{
  "num_hidden_layers": 8,
  "hidden_size": 320,
  "num_attention_heads": 5,
  "num_key_value_heads": 5,
  "head_dim": 64,
  "intermediate_size": 832,
  "vocab_size": 2048,
  "hidden_act": "geglu",
  "norm": "rmsnorm",
  "norm_place": "pre",
  "norm_eps": 1e-05,
  "positions": "rope",
  "rope_theta": 10000.0,
  "rope_fraction": 1.0,
  "qk_norm": false,
  "attn_scale": 0.125,
  "bias": "none",
  "tie_word_embeddings": true,
  "parallel_block": false,
  "init": "uniform",
  "init_std_qkv": 0.0384,
  "init_std_o": 0.0,
  "init_std_up": 0.0384,
  "init_std_down": 0.0,
  "optimizer": "soap_variant",
  "learning_rate": 0.00384,
  "lr_mult_qkv": 0.4,
  "beta1": 0.95,
  "beta2": 0.95,
  "lr_head": 0.0107,
  "warmup_steps": 200,
  "schedule": "wsd",
  "decay_fraction": 0.806,
  "decay_shape": "linear",
  "final_lr_fraction": 0.05,
  "batch_tokens": 131072,
  "max_seq_len": 256,
  "doc_mask": true,
  "train_tokens": 654300000,
  "max_steps": 4992,
  "dataset": "wikipedia_en"
}
Each number is 500 + 50 x the weight over its row's rms, rounded and kept within 0 to 999. Layers, rows and columns count from 0. Numbers have three digits each. The size before them is the row's rms in percent of the matrix's.

# up: layer 3 MLP up, 832x320, rms 0.149, rows 549-648, columns 120-159
# down: layer 3 MLP down (transposed), 832x320, rms 0.137, rows 549-648, columns 120-159
# gate: layer 3 MLP gate, 832x320, rms 0.143, rows 550-649, columns 120-159
up549 108:511461394446465518531567554510569459510577561434523472502397440474456518437487481458447443462553419461440595521455502430
down549 110:422429481500497501469504488464548508545516528497603487501534588422545421426474548574449511527486432460554416541593459625
gate550 101:454534485487522514415554578569440541512524537516530439511425453487386486461445528558427466497419503411405528448552490442
up550 095:488528480501565548449649627388552478491516550535435541494530524535533498594504486509479510483498597416546392525490522512
down550 097:541400465519513483454510436477469472489471496618564510574607540533501425494513475448464513438463467465517464492457445472
gate551 100:511419506571535521486587448577516542489495486631433424544477507479474477468519430491508492531499365444553437568400533506
up551 099:503510548520527425628584490599518462496529546534588489420612534541472461507430547465481436466503479595448479496616537532
down551 100:549471454419476523568497471501487530550426449493445552480528579424567602496450499440470568478428477490507559520424400525
gate552 101:537528456522496496504536565422435490462510486408498578516467566503484466492542447416529466525506481419584480486548523530
up552 101:471443587398497446562461431535389490571488486503451552520596518537494464502516532590540509558453513546547504498422513431
down552 102:521551478501554488465508571425496511389540398517568524549439457494485524523455480585555567502526540580493540574548481512
gate553 103:518555448459463532524539479511391526467489472467579537472445535554500549489466534492538461595489555424464559471526375442
up553 102:485551531515511533468483498444575524506521433513540530452607487502477526525523419462519495515408526536454429470446477553
down553 100:538414522478534506487494447505414533445484475516462457434547507603583603450478505517426536506480535575510490483564473425
gate554 105:420408529477482379505496482532566496443474400524569504574520439389463530553526350522607555491500462410439496507474539579
up554 112:537483442469433612514549580524421512432525461473364542462413474448462505551487531529513485548445442537445556445490528555
down554 106:518437456422506553515482494472537541499491454439526480465470469500569527573548462540607488542523531507495501522483470462
gate555 101:571438538502516553436503480434548508532501460482622561499527485510449512479474537484522423543572529480509535541525568566
up555 102:563422566478531514370463552442536484504455498536473550554498539487496548551465542535512519535484520431433596426469451425
down555 102:354492405576551487470487523374498432533514532512436434425410528518559500475442547461455479556487508605510428553565548490
gate556 101:544483454490576425433488500516422524533459620508457557493567470528553512545531516434415453416528527446508415537536551528
up556 106:563500494521434412501455533513474556517422507464473455462570516524563463409583505441514545385442517449456446371460491503
down556 101:452515473527480525534521635437554547535586508492476500534509527473448465573469495487511496444586460526574481599502508474
gate557 098:476440464508513545422536532530494454451539508478433509474533535460561446499425488527498536469491497550468552508497588506
up557 102:453487472501554642473445605555518536436499456485459548529586484508467490420447491558490536540491516544433557554478578384
down557 093:510558572578477536555434424493548478421512497533546529588517471551600524516431550489458537464502413485438477525520465475
gate558 100:459500440519501534507429564542548493485568461513601554541403514552496591454535543491540477554462467468468545400539425483
up558 096:406515507525486518558525519485444556556532465473519477503592517571407550523459425485484539516484436504520492473404571491
down558 098:482580511502491424574483438534560514474530516510531536484437501473483384468550442435539558479443561475514555530510499505
gate559 104:419529467496498494564563469526429460488629400523473481504470508503511440561571495448422477557529552565520490457587531516
up559 103:460415628502538475531495484534534478460443387409488523508558572481513453514433526553527441477566596516446515499513390516
down559 100:547474443479464548531483491390501592561457490469528556438510519452415524477526502563526488401467576459398532412487505455
gate560 100:452493581524520551669495485472449581474531458526491611400497464527462504424469555567573549527569485375450480548444532557
up560 105:606398423517519476470391458453500469483571497566539481480541613552409484530441515413523512464488512485438475571550589581
down560 097:443570455478543527517439582557447494440485474464509519474519526450447469403494521465515469546505568493546417501484476442
gate561 102:442490542520458575524495470505512497426445517529544541483520402429503523566521442513463585499487538475467503498416547456
up561 098:517436591515427500579422541420465576464456411592489486516604456536435434575593469490407495452434457560503534563486530549
down561 104:422535496514469451512553483536515472460476508449565507477421559557558514563487473509512537556536491491490522432550508522
gate562 103:413515495458495509484522536460427595487456418508475467550570534530423573525465484485543516509503493477502503510510578406
up562 103:573563539468435486527424585442527446504533533451449553523493518416478458575480477519452498562544478500478480537520535471
down562 105:464452509524531500481484526479567460444487413499506621474535469414559490489453461492461632480557526504501525458367504475
gate563 105:531568524538574441593452494466425472525473507483407480504502417491519637428519528486376439429567505532526521441508502510
up563 101:520496506497516445538495570512543386446485446512455474433521429641471496585559468462532588516474589468600554503532493516
down563 106:462449421518506567430516549554513560458515571547539489678523495520424522449497522522476604432492472514338483443465522470
gate564 099:579441515468489541507564548551485504480601565510577521484528593537508517585564477420529507518518573495457484472463512556
up564 102:531447508483443549454524436469433485556533504523442552542531559512527478521411518549455461482502359489519543450470525491
down564 098:446507539544491452487439479443404498482496529441453500492483483568501467450476465407552549449458520480497435484421591438
gate565 098:418467507507479453495546439486429539528553536565507452568536509501477511503495531464500455564477429525435555516527579476
up565 101:557499518466411481476455333508475515469560557508574402543534573523463499473473428594457539556528457552519489444558578519
down565 102:368516452592521614381501543489520447552550498508508482548439536439514498487548516578559558436490479524483459493523441562
gate566 102:524588447451479538400459555439468483594427477584473543563496621543604443500492427452552518467484457545524492536449462593
up566 111:510438500492487519448402401471492417508510423496448531543494466563508472570524492545540516509499528582465509536469459519
down566 110:550549504585518514455478498548500494531461461446471518534451558525425471426454522569490496463501490445495481557469494531
gate567 102:564481460532570408484452541472446512514481503479508432475497474496508460460561552443509386592492446551511486463512487498
up567 105:414488409404506510538646513497543589519521513488471575542434463439510501579430455535498535462406533458427483496545449488
down567 097:498511427476511457521503468414519493625513524490517432451497496452545514446467530459482550468512461580540525534481437554
gate568 100:469350458538507593604499480483464650490474522505531502509454514455535492534553554422457552482451524438405495490471471479
up568 100:438476456616523509383518479444473454499459500519479466430475454432582512489487493520558530521505526556503402487481521461
down568 099:504529518431560415507477495560559557440504441469619531540501483494514472476437461491486577527510430347471555473542498576
gate569 102:498543531537447556441503488511480530587486443468474446468530518668483551528439479457445542473494556462522532516498481447
up569 104:465418572507497467518518614503468447507483462549444471528526506424568504407550415553582482416491608430413472539569453439
down569 102:544471520496499443430577452462589493532536488470529524460523554435565557514503501557545530513602566560436553434522528587
gate570 104:448536510531535560482601534473488551534451444427551491427554542501471489546487472425554401556525514493505528528369516452
up570 102:531550469600443503443512549445492519481436503454571467489510517495509461498446491524442524519505497489531413445525461445
down570 104:547453558501462502572473556518444562504446505492463563507581435602523506548536514521482408493480470440570555506448527633
gate571 096:486469469497480533498420552454531515481561467506472538538473508505510493440650362482579417513521512560418488610473529484
up571 097:560513501555467444470597488554507517575525547578452578535491472555475453555489591502482510512525526516504426517522534451
down571 098:495491472489551470486560483570424524506508530444503498603501489527567445493517420449568525461427461532460499575437548491
gate572 102:493497462508475474581557577459421506417522341521471502484537531596504457491539481522524564465502463511504582433433517515
up572 104:491425542522517631625507527545423490568515631538527454491591503504486438503480460404479483477488467496473397443431543451
down572 104:485453451454554381533516440472596393491512468486484499550459548460559492498376484504503475570446525511593501493454431525
gate573 102:451456475464507521511561530456427496486569499530482435575542525514501508434456591595639443529459474530422502592584401529
up573 105:462529521516488607418463412465585528562499520488506437517501439499418462495589487569435511563527440500544543555534490537
down573 107:527517613485528448547454357541470454457509496435546594436412559454565538503417452576507496512449461521554426499410467407
gate574 099:505591466413497471563466485477454489526585429543527461530541460439509524515437598437497509412444536476525513546548495417
up574 098:547491518602531472540447515406448570528457523464473564492441432590471514544438525448469548426504549607537456501446463456
down574 098:457500568464536521426524521510507463555514561563473588537651600524423497468540480475510505434527554492432492566468505482
gate575 098:478449596605545475533406568450579594469398473537463471481484467502502497503558512514433503585471514556508506570532528498
up575 097:496431571445439616497551400450503607535544578467499520554507538438496478463536490500387505454467459505492428435488451453
down575 098:469533473548439532511482508499452552559547452546576509566519453516499500553564503530513495481439535505507599523530496497
gate576 102:564536505470485504453555504517474463503457494401525529510554498451543503495557426458526408494470481529524539532499501515
up576 102:448478520514421589503476563475566453410518545479394511478509542504546479506441522498531560497448552384484515522528581453
down576 102:601528569480427470445576435478491473477509537463426538442516532515544520474501588574571514546393447499450600516519542552
gate577 102:439393507467400517557490549533471441582498472552497477410463591500500467542476425550522486515565545446635533374421414462
up577 094:554500475494524479558501529675541477529488424527518534502469505563562464561417505458577528543459495475519522495474425527
down577 100:493558362543459487501472544467476496514453521448452576510553484454472475512510472637445524436505535508527511451532565475
gate578 098:479394497453488497496488491480580522568496525452546415403585549424489579449504388511429545489521512455558505531421531494
up578 094:435535546457512583481449390501553496472534625492546481510449508553503466587555552487449436524528632532566424471465490580
down578 096:560489463356477406537622528441551430627537485520606536483485511480529504502469403552451528376527481440502497552462478506
gate579 100:451461495542470458465541469419487450511483475438538497513594503559631480430500508515484588421597437526452520462458486493
up579 103:556507586586490548486470440485439498538501482536559535505387505526337476460491568546428545445575510509556409437507488452
down579 106:611480548504564468493571499460491535519519482524523565457532531487527568547490590501513495496466542479518436516575534536
gate580 105:524470448482576514586510442541483509468445577454356504518481515581522457444479505488507443518400458545485488558512528519
up580 105:518569476540566428469595553542592425405526473557465545495500500428449571583536495522573525432500491448483493606511510555
down580 107:542510485473471483552491456468526538574518604498512531508578496514548511499462534534537464493542508393495461545416492516
gate581 100:495522505465637415554492513472463507517519616473507556513477579411516485378580476554484514511462484482511501450555457506
up581 097:457461500453522372447489558570511451531426483485589557500452425492501434457518392475535493482423469507515498497509506536
down581 100:488479505467499555547549494464469545462580462551489499515474502475491458525458555502495472479470462490570532476546492407
gate582 101:588559547545565447470480424554456450543514539499494550501536529503503479517506616486473598505457501487565508426398556560
up582 102:437539470522549456570456499529539536589514450489608513419529464515580468552476417495540481561412486456481570400374535484
down582 104:478561607522572452382525499516512492479458518466428507459490493522498432524497470541474520452484433500530556459532539485
gate583 100:437543512510399496475496461466490485491539477599537416408334477462408502425536404493546441526484479573434481524556480446
up583 104:623475510494506502534588518542577357481502503471508498483506521521521505532511544529497362491472521532527593543475618515
down583 098:542471485548499590533507507557475481454557499563446503492594625555503452483451441531514544496587446464526540506419445503
gate584 098:517483486432484447626444469473477532485472537515470464477485556383514545601537501529505542557499436452493494467426602490
up584 102:481456491490468403505505445578493472536510547504422423481503567536591440495422454491511486452518473506484498435415471437
down584 098:620459613521490543434522430522451474601461512465476464527614589504427518457474528517455528581495546526471481493562445511
gate585 097:468563423546528452587542468477464509437507537521561545528522573543444518507443541454496498436395573551536397498523484431
up585 102:603408582498551529498500528520541479596557582477468505486486498528448493468513460469435521438476495517509559582366510527
down585 105:460514485558527517437490581461569520413501524555573565515521558538484543440481421545419484430551460511465496522490486545
gate586 102:439399484473511512415531424535508549532455448534526535520512555449581411516510486476426536563529531482433483499608448541
up586 101:465584524448557487578512499546529470511495568501470413468504451515392478425478483403547517434474510496528456528424457485
down586 106:617451437538460538592450583490523613565548578461488466498576457562480481533457475458564551495433556481492530474567427476
gate587 100:530558488470461434569536526536501502487395510588422404402471575516464446450436498532491466524560477499437479488459524438
up587 097:506445497506428483522428470485568600517470394515458526441493514498565506512507492558530395481565463549524505539504395555
down587 098:618529569545536418574588477581536429422490538514425515528514483498529513464427525514497495493551448451527459497570531607
gate588 101:540470439461561576474457555507514547396482531494536514498420532450494541503489433411475568574569539417499503525493467573
up588 102:434488468544508515510491440506482485528566436509532420515517553454474475563525472494428538567473497394470633504545552512
down588 104:471449507494524520501553509513543519418555553494484544470499606604567505438558436577572476531513436514480420509421497492
gate589 100:429461561522442455492457647526536560583539428564535498466408428483472443503540464498440500486482493485494508549546558506
up589 103:496480482564415594415490617533462378543475480478566547483447474530502385395537549512442466543578535564470539523506494452
down589 104:462530617546441587528517500461493406464547497422437587432550471478515461534557500489495449545483478494556413544551549443
gate590 106:429468443478499549458572479502488394433514447448428526576544519567495454488435529483483437502540453536476512504393497506
up590 101:514469476562535525548439455515514463425430528549429475578526456521478434507402512457522557558538489518466555414513522500
down590 097:531530461512436494517476523462481480435478510517549553595482506544448515582514419492564522556417548532500493548495464478
gate591 101:511475561498478498529437542518515394520393487536519493540453542501488451502423607555462498452549491555449554461486523453
up591 102:548505325442534473537561441459496471466453487484545638538463531571378531472575423498528495513482459499504438497515466472
down591 101:532492514496467498421477515504512540503497500474458446595470394437483471599568582510553523591422455475503536577564415532
gate592 101:439590398580473549467556431473506576517527495508453457439485527481543433502460450439548538490442527542594473413507451444
up592 106:569547593482513481546562503499550503548549512539507576567471519530531489501527484461408414582473583482400444565440528494
down592 099:516489428427486469466525475558502512473467544424518470470456506457528471433530491524467620430548541431458461462498548544
gate593 103:527385585489460493479494597538441512492552500512572494567495495523500561516452419505490500527467497533434412479448422521
up593 096:448492582384484482575535521516502553446494557538508519458498452495533507495453449463494462399527456472521541543519483538
down593 099:564482484591543462563464553464469417472568466444437433563470483414578506552560461541467566511469580518543466400526493512
gate594 098:453549544520465525468550529527536517493502463565525493460492521506501545582462487541493537605495544495486449517502507526
up594 094:528516572589535556477579459504525451562429510528546575398469593482462534545523557512423548546507496486510474528508503588
down594 099:467488471446445466579502563493519497444476555436531522478535420471494459504441597452519418511479466483418488575516575477
gate595 097:476466499492533556555528488488514514438499511643500516477527505499563457418484578501500571505457600503551444515491448530
up595 098:479572538502471460487535445440487411570520506537434469493381424462428544611554513488506436552609536503533595557442574416
down595 098:430494483489518470483480470570492538496509526492564567462473587484552485484514522487361493561508568535509479497418415499
gate596 101:516472507481527435624467485476549433422459386598485484500432542553454482428521558583457540430464490511500448515493507565
up596 101:481480425480428455560548475485523463485567430542518446534530504486526469481517526493461504489441448452419538543503427510
down596 105:537547520506485429554461383566469508477466472505463539465492550497479546535589475445580429462587418630614581490410540481
gate597 100:522415512471467529441496632490433506413474370472549451483465520466423515415468553568545493456441520535436520458473494615
up597 100:549650433532519502517541545504523434452503531445521425579490508514606456560538607516496502519507480571544508531518486507
down597 102:527440465519518418510460441455542411474475546473488525548473515540471533408510507470526440577600451432537473565439524450
gate598 103:527476482445497481444474556507455528553586490539431409548534481465493482460491466520511394473448473452403450535445462528
up598 103:508522517488469445498419615450450547527571570612552458631415468449498439426515460486433412501483510471492482489555527507
down598 103:541427476438567481540550443476495585495554463511549482488556480473483513481509448513605518484489526566469558449512526521
gate599 103:448472523385503468463401518551510461593427486537580489412542504513483491517535432489435554458572457482537592505494471457
up599 096:533552490464509470501497489493453594505435562551565534561422541479438576497479574455596492468569538472501542563520466543
down599 097:484465497622514561535501418508536571570460477439521496496540433529461442530522463480421548462487551527508506517428462527
gate600 098:473469520558578527623516566419465500475579493486525458527525550439567451539477454473455561503439445530510546404513424433
up600 095:470462405558563526472538477532428536455439446556469506497537484485510473605512474564541456471497496486508575487506539499
down600 099:489484492460568454513507548508564509542514484465552489583540516495579527437465525446456496604453507567490494478541522461
gate601 098:597416504472507530535508609601503572506485534528568611467510429576474632422397489383485512497533495430494525503528469449
up601 091:466580534435461550402484474521471444503517475476479535405474464577530489425581610516432514524506608435507427570499475475
down601 098:520481439497513611405553538438512458588476509494508573535514466519517562487439527501491451479479486530503521414612500513
gate602 098:497544587480476488530549522448510531512527541544469503487461539523537471508547473441487506506496452517493415456372477461
up602 094:549567521493445565622479385479497516490419410521502456503482536509457402485512470368522538444425478488468584447492469522
down602 094:525476565580515502462562571541458501509549505467489442490508489472542550517500515635554490595477479583501480450465574493
gate603 098:498584555543566528533569555462488535478558504487463535530471496431462539456481502441573596509433500518597540391560511531
up603 101:537455510449571453462449513436551555514468488515525469519537498398441560467399512481499525440496570522520506519616596593
down603 104:500455507536484568513483631480504447521422514462389457506577477560520560544478490510505498485414565489445470556545508459
gate604 098:499488437587489436494573448426545487441434476511526524531509465522592561503419383509470489479508499569621510479523453545
up604 098:513517444578479492468574523445507431430548588451418540445495491490453552590498497533524489469435499426558441573439460475
down604 098:509517481455508480537521467591464477577493518537532444441598526546433503502462514619487466476559435550508408535564494546
gate605 101:458443571507525553533523459549487508488459540542552437493547493524464500478544496572464467409465510521479541429596581444
up605 099:488541528436456462547535484483497457515534488533431589480490569441451483442553499502594504611451546389484491476493462462
down605 098:430474479612485519548488509471485460488565419468537488441581495497444515475461511555467488494456511421552512493511472424
gate606 104:508539571545488442435438425535531495517512492547512538463493521512408555539483465508461473479488609544473520512390544567
up606 104:414512526534543454438485437471432544497482445545538613483482447524552590503471475488521663563500490490548457453420475521
down606 092:545459460482507521466518566504492413566497466521557463488596521478494508379454389479429459511399548479505500470475576508
gate607 099:550535565476557453566501477549407439523453525543463464589499485487559594528580438476434492434506520459510499493469517565
up607 101:569497534507551405489506515503590505436533518436568543530466534586486446536566471518517310528501458401563619555555477565
down607 105:502456499541508523458463415454479461463503511552582527489443391570503506489527446503496477506414461478411496473527510492
gate608 096:472467453525535430452532540526458472516443500541542591511527424457512463390569544501468469503512527451510491588449540440
up608 094:368515539484476480494423509583543467527419495488480496407539432533518523528536492505522542533476567477521534543514533433
down608 095:585476456450546515414494517472484511518598441486502506562541529464494544492507480529537508490461534506575535516482404484
gate609 100:548494512494562550575500539494608492556562471508496483513501412529506526461603531430425550521439464484543552508578517512
up609 101:496521576530499447564516541419501503571575499472552521473426498551450532524604435462479557549479503451601510433497560502
down609 102:538469413469406469495452571470547537483497534450536531541543464433466456474446560490508479512470476505525531520482444550
gate610 103:556429487566447595595546479441569545573440419479519531577444543539474521417492539566577538523367469505420565488523544502
up610 105:490565548452379470455510549532535413477501503503442465422556504625545463442444518527461457427542503488566524533488450484
down610 109:413507558558500525548508493454470529483469394521450427444496530498535533548513523593540504475503513417570521539505407575
gate611 100:531439519534458489415502471507357427512585435408523489569468484530523408457539492578574545440376486457475554563514590490
up611 093:449446574475493512545454503540362432544615490455558496598460541471466492489448528480505552462454545533465497503472567469
down611 099:555479577537489576489408529519558556413462540498480588479410569498498486593450516505508580481481424431531556476478325475
gate612 104:489457544456488445548424469548508512477424431529482511481431477482576461478576451489638440384458566526507434510457510615
up612 105:485493475497481519439573584521539518524489494446631517416489426505406479439505545540570544562421429421571541473498476491
down612 100:508502569531570542489491482563498530504456580385526557452501526457595510568598505501529500490563498526427413538373544528
gate613 092:488428593522468543486464424562452499556605590386451520480536490492518512480495468535530579452510459423533571491493579538
up613 098:443472414494564561500467442430615503447500433486463509605528471538495498459476563506461473615619432471580472478489526578
down613 096:484515567520505438430478417559473493520539528581479574457447489567447500468516437430553474554480464488542547561551416398
gate614 104:520407540472450464557488510459513484540524547467457506428483445478614510565520537574453550500496453552499548556456477400
up614 102:487533557484557515492492475484487390480544462478580512501518556485417622541627470520486483495532470461451554384529546513
down614 100:470447448483493455470595519429538506553476421470515400525558464559471462495379515499445564505542540406510490537485524577
gate615 094:480557604484514495476491488461429497501516498480421504521432490544567570473445544492522538485590593490509451483491524452
up615 101:505502651416509529453586569490537444486498518458476498508454575556473476567497477486526606468508522551493534490482567556
down615 100:474561543546490480481468561513508496499486416468516547437503506523465530539478403508506479500376548484419442522526522460
gate616 102:477439525458507540424463378547571525536488482489506558432526526523379411462462649480523454515534454493529457508436523485
up616 098:534468458432480565478425415461452471493481408549449473461664490444557393601495575508600550488508490617590413513595590501
down616 101:475524550453470549523464538515565560502552472482464469524481482471515493512600459497605488489423427479486495389516478527
gate617 095:532489523553479552473534545501470569507621498486464527442497547536517561603447503571554526401515525474498475443503475520
up617 099:550503544438538342434475438499498486536553524506443525536528528529502498461542437463502452525503603584517533501424469517
down617 100:520472506526501504493502575573458459561611547493521502581510463504525565546505457478517488517476554517552418519499521466
gate618 096:551579503506496512493480578497583539466416543625514488420497441430547509425537535491542498549470482541607470543517430500
up618 100:482500559428452535510605465500568431524468458464516499609574509607562630444310499484483467489513501507480444454501514413
down618 097:529486526464445432585533460500574522546425547512484581515447551433523468478587500448610532427473422572502630441421374550
gate619 105:478544559535564547533400500478511561531524546458511491494518493500532446469477426535566497492564497480513489652615559489
up619 101:461488491478533496605374433459558448499460481539520432428567435446494482484532553482618463458486501560492496551458473486
down619 098:490541420624475510441536500530365458433528565441494354571502500498440513519458471550461489527484525643416512492522629475
gate620 101:524468465509476541512513560565423536497429512504507503469476515519543494527489540437459504491509513476434546431592485436
up620 106:598504418495517468504546496465454393580532590489581600504579496430504595505430396565465565498495420477505459544562492487
down620 101:517491557505553521485490513547437542518427482490518565510560491508454546523475503567525462589494472587641459498465463514
gate621 097:471495534460488448585448540567442482425444565578546420519527457507581456475554495521453495479540523499483515496441486564
up621 097:408545501514542535513451525599498539545487452501540476515558515546549501433493404527528486458506447466471398471485618483
down621 094:480526551490368510462441416450495540502469537453516611540548501538441455472502519390494539432524511475476509516586504520
gate622 101:516555424576518474465493525546413426512572491582519517454516531526350459432490471501483415459434495562495518501490513493
up622 091:512551523447595517462443499479551505477462507518491532464507414481479453418480492456493449513554501562609469506432442538
down622 097:555512526576418397536500523518464510535580562547504415428484498567361572537489408464506563446440555547552496509467514515
gate623 100:520456501447420476579524398436536486464468483569590504488490515509375467500425482554451467531473469493619556481439555476
up623 106:509458432501602540473463539523504552502487517577435493591430503497523498468547472482499474513442622501454593636529502478
down623 106:504480471537550536442576502609417482459497502433478506402444574503608502542445466498526590500576569481396416528564508511
gate624 103:574506541458569485528471436482514509377554480486586565512467503551523476463581494502481496489453457590473473512458495482
up624 102:529542413490562484535472420562415502453475463523611442586455458526556571462541520471450493546554350557509431471511526518
down624 101:495513529426420588544579550492455549614563586454570588465542478487514558470451439432470515472493548429590535532468527449
gate625 102:437512451499538485480471425542414532444504439562603496461466452556410462495494589610540444526478514437402502509477498441
up625 106:605445499525415519551462569448423503540513402507464514492499599486540552490436484465419460487525560560462497480533540501
down625 096:438538444448557556461520495502533535546592425406618519479539435481469455520545503446507482517592529485484595503500474527
gate626 098:506535615553495472596556390494549458535502592515461470480463572533533442517515596397500574438524554497498449441471504475
up626 098:465458488501483394517501593493384441462554509508555423487471518517564497483465457449480536454468498508532501528563568473
down626 097:446499560466498569511491433528522459465498558455487520572556593544521438581464436577509459415527494539526465462418485523
gate627 096:431513486504482515505462508505522478439421614505438475551436408435497506453432484509384502534535502527528471525476522399
up627 093:463498561507413529445548444530508527395476487510416483433493534472512458544445519573531567577550503458538452496498506404
down627 097:447452460442564503441474581553509538490576534529577462467428505384435519523552448471430462516451407496458558438458471482
gate628 099:498519564541554500497491413508460457555557546528497606449531522560551489498523491463488495548444531451516470545594555495
up628 105:425490447514509543437537574434511504512510491384410499520418507523386451491456471541514498481494619562447437447530447518
down628 106:497450544472489451433443544498522450503426407554505474551552509541581451524459454529448503546515506563533521549572471544
gate629 102:514474605441420493509548481500436496519472579540481470464560343409464544445499505562496485437492459540441502579509463511
up629 100:574485438519584479548457547408463419500476557510504380512493536517487480487600501579492393456516491440437555447543422550
down629 102:542415534522525492492450581566480500489537658505485431463468516500564409511453473508493455536518460491502463548468428464
gate630 100:379530471518485580436600399510529511447511509493460531557538426474398536467380444503410497510454512546552545559517501458
up630 097:490544514560540463576451513541473491467464401499468443474473494497444532564431569517478579509447487501474536418396446471
down630 096:518531506561461560484574511533507448563519563579527493474459461557509503446569437493536458534490517527511461461547537504
gate631 093:436404458469445590468525443472534502489500514509498494515496553546548476517550497481508488458531597580603473406438499578
up631 096:535463517519476475453434619468558505535507491484475557443532442470389580478510507463488493536441564473420470512451530511
down631 096:464614475438567541470551469514455461587502507555491502483492580565487423515585575467514547505563507496501468495479467502
gate632 100:429581476459515528526551410510542505520602371494533572540569455521507460480419519453491585464576535505487456562448494397
up632 101:477481510529536511534558378416391487481569533490412596480521497480504535465436503484463479537537462564542491463414573565
down632 102:522553413456546510523416575484619623516497506504487374446447414439458482466418403515467487512424502382498550513472531491
gate633 101:478545502569506426465517492407507568528397486441471443445593564491538490457417440533612520487433508532521520470478494454
up633 102:498426478537508468485444394568482514439508487484472536440449434468404486395452527534404500460553573514523441443570543469
down633 105:513503544507471479539596588558461530449528454467491449641491535553559506447590520545401411441433485458382525519525417444
gate634 104:411554486489550492438401532458532456460672526488463541503470449468512545552471405534356542464542486586513439570593494590
up634 101:472534418496512464513577512464476474559533529445441549531478446391553490510487483609514498461466462457466372562554523525
down634 103:505448498496500435501480505622442464502495443495530444442521483513438492348626539518497551448488537438538629519517487524
gate635 108:534524520440431560493480501408462517532556521501510621573389349514514502454487492427492494514382483528514531462553516484
up635 111:509537472542462402548486495498442537542463483554535596556514495494460580498489415440563428495599496484471590506515471527
down635 108:444461443460458496443461442490485533552456481491514504475414504435550584518550387492508490507438441549511570476521483412
gate636 103:437490548544476505503447446395531427507494519462446526561478423463530567400524523444544518486508526424508455497614534522
up636 108:438481502532488562463548487471553489398442465459526518495469537436580457456521490521498462456572469478505570488530502424
down636 104:460534539555502497453462453463467492495446508511429516453455489549499507499466517531514473440482545465512502536474503533
gate637 098:497520515537529520443512480503548430508512604540483468511557510503525504541552530559468511411481574430412520474610574518
up637 099:665443546472552425489477536489448519499471444511574453480467536531469476422561458510484471602605519482547433452496524507
down637 100:450589496458446525513426455527428403457514537520459497586497518459484527552458412458469470550457460514435519622494523568
gate638 101:550448564510498437452499524401544515502464534403527611497403406522467540497523475436544530491465528571557423592473482473
up638 114:503495419535496525482459435508501563520577451527424451473545523498553452603500550511447355544507463465476471448531507548
down638 102:517491521546508464492603441554435544459528527491471505469567516537548522426566527525552507508519521497530426450510531476
gate639 098:547452465512543584482482511517516545532488439393515591570453499543471470539564435447440498463455410505517501443496458575
up639 100:386548424548499576536448517532419406496466550473496478435495439525465406581483600601525431468453522572474521480572446564
down639 099:561508474529486431515552518478548491574450554495532398376514562509578539524593435500587541502598422521502531537500514492
gate640 104:634569444537541585576389480393393514450519406582517527554505436432539564494483512571495494556439463543494453512408376518
up640 101:461457534470547527455526457398454457478522502495547533520556473508545554477505561512523563504377514423521491554610505477
down640 101:502541496515479608405559490524486588568408483512552491587467499462505466501612497558599578476580484506454464520458527579
gate641 103:569516505426531490501519472433415530458512568577502559499546467458523456466501466556541513414433513543455552504456451439
up641 103:534452487533532538512539523465480551547447531521580454538503547467487527498475518509447448491513509398546570511441459486
down641 105:477504522460500471441489441501395488493398570577360564381477531519439492473489420507482650456459578414559533521505464449
gate642 100:509510507532544444514442399396436514414552517474502438446460520558453480491510502470446525597443577480501470448491500523
up642 101:485488525557434455545519478463540503421512523494466409483462435471471493516536504495505548535460537592465512470479499512
down642 103:454584478484497567509535441563516463455491606486544474439438446447524491551420510413507517517513562569527546429473576533
gate643 104:504476514547465428414554518494504519571494422532539510583437471458607574625436513514502574562440484367558462471577519531
up643 097:494543510554512489541571563583514607406521510502404521532514538429460452453514530568408457491501552550460459440446542478
down643 100:576541510551475494476452562555472329538529472414546490382481453453423502408538566482541558482478523527571481464510448509
gate644 101:444549496389426495451531424474501470427511557492490538505523516573467568558469497520528503421466423434510557547492411434
up644 101:558507491488528512572506548520486548594423485497395439495507513546487502466494492475468568468606501505493431453530418511
down644 102:497464432569537551527436441616558416503444564505528548542488523414570521513524509512459452517451459517415505472598630534
gate645 097:480527555520413479501498631397497553419510518486515558607490413528509491577583564428579591556548556464479495504578572435
up645 090:496458553494607492476523443505508530591495393471491415473495578521457533497532387542428495452498433538445563487466535585
down645 096:482481582484534500542480620401527478446445576416538504521525503592561501548537577456527502599549444500533485545556602489
gate646 096:510537511569535514485473546445559398471500564550481518502460580473405466452515575424532459480367452521491541470394576393
up646 098:577576500514515463536506545541462515476534502543495522478474534566550532467503460406489597503450509483587557492556428437
down646 101:408471594480489460447488519539552493452511488511447449519540496391493443538481550537591585555616517594536416602498561473
gate647 105:537483500508484443506515549499600450492533447534469597407564460518458447496518543521481503522427510474456533587477517492
up647 103:462512513541499464526531485573536484504512528541495523465524429489479531453562619510470429465541475515519532563496518449
down647 105:477530393539448521558462509582461489516501512523593499519490535519615621591465479569509517554606463471481450427466483413
gate648 102:585436409427526433410546469533531498510573487528501410564553541408583417430460482492493455501479598537547489492497487459
up648 102:519470462448569529461456524390566469519486512450479547549504490440536507471481560474505531475456522486527474429534445558
down648 102:507498475476601565509424399525543410523550489489538569531483545496542443464444417546515519555453552537443448563492612520
gate649 102:512442409489505457401504509419479506549408528429492532503514482553452439525489522417459556452447562513457420533461565477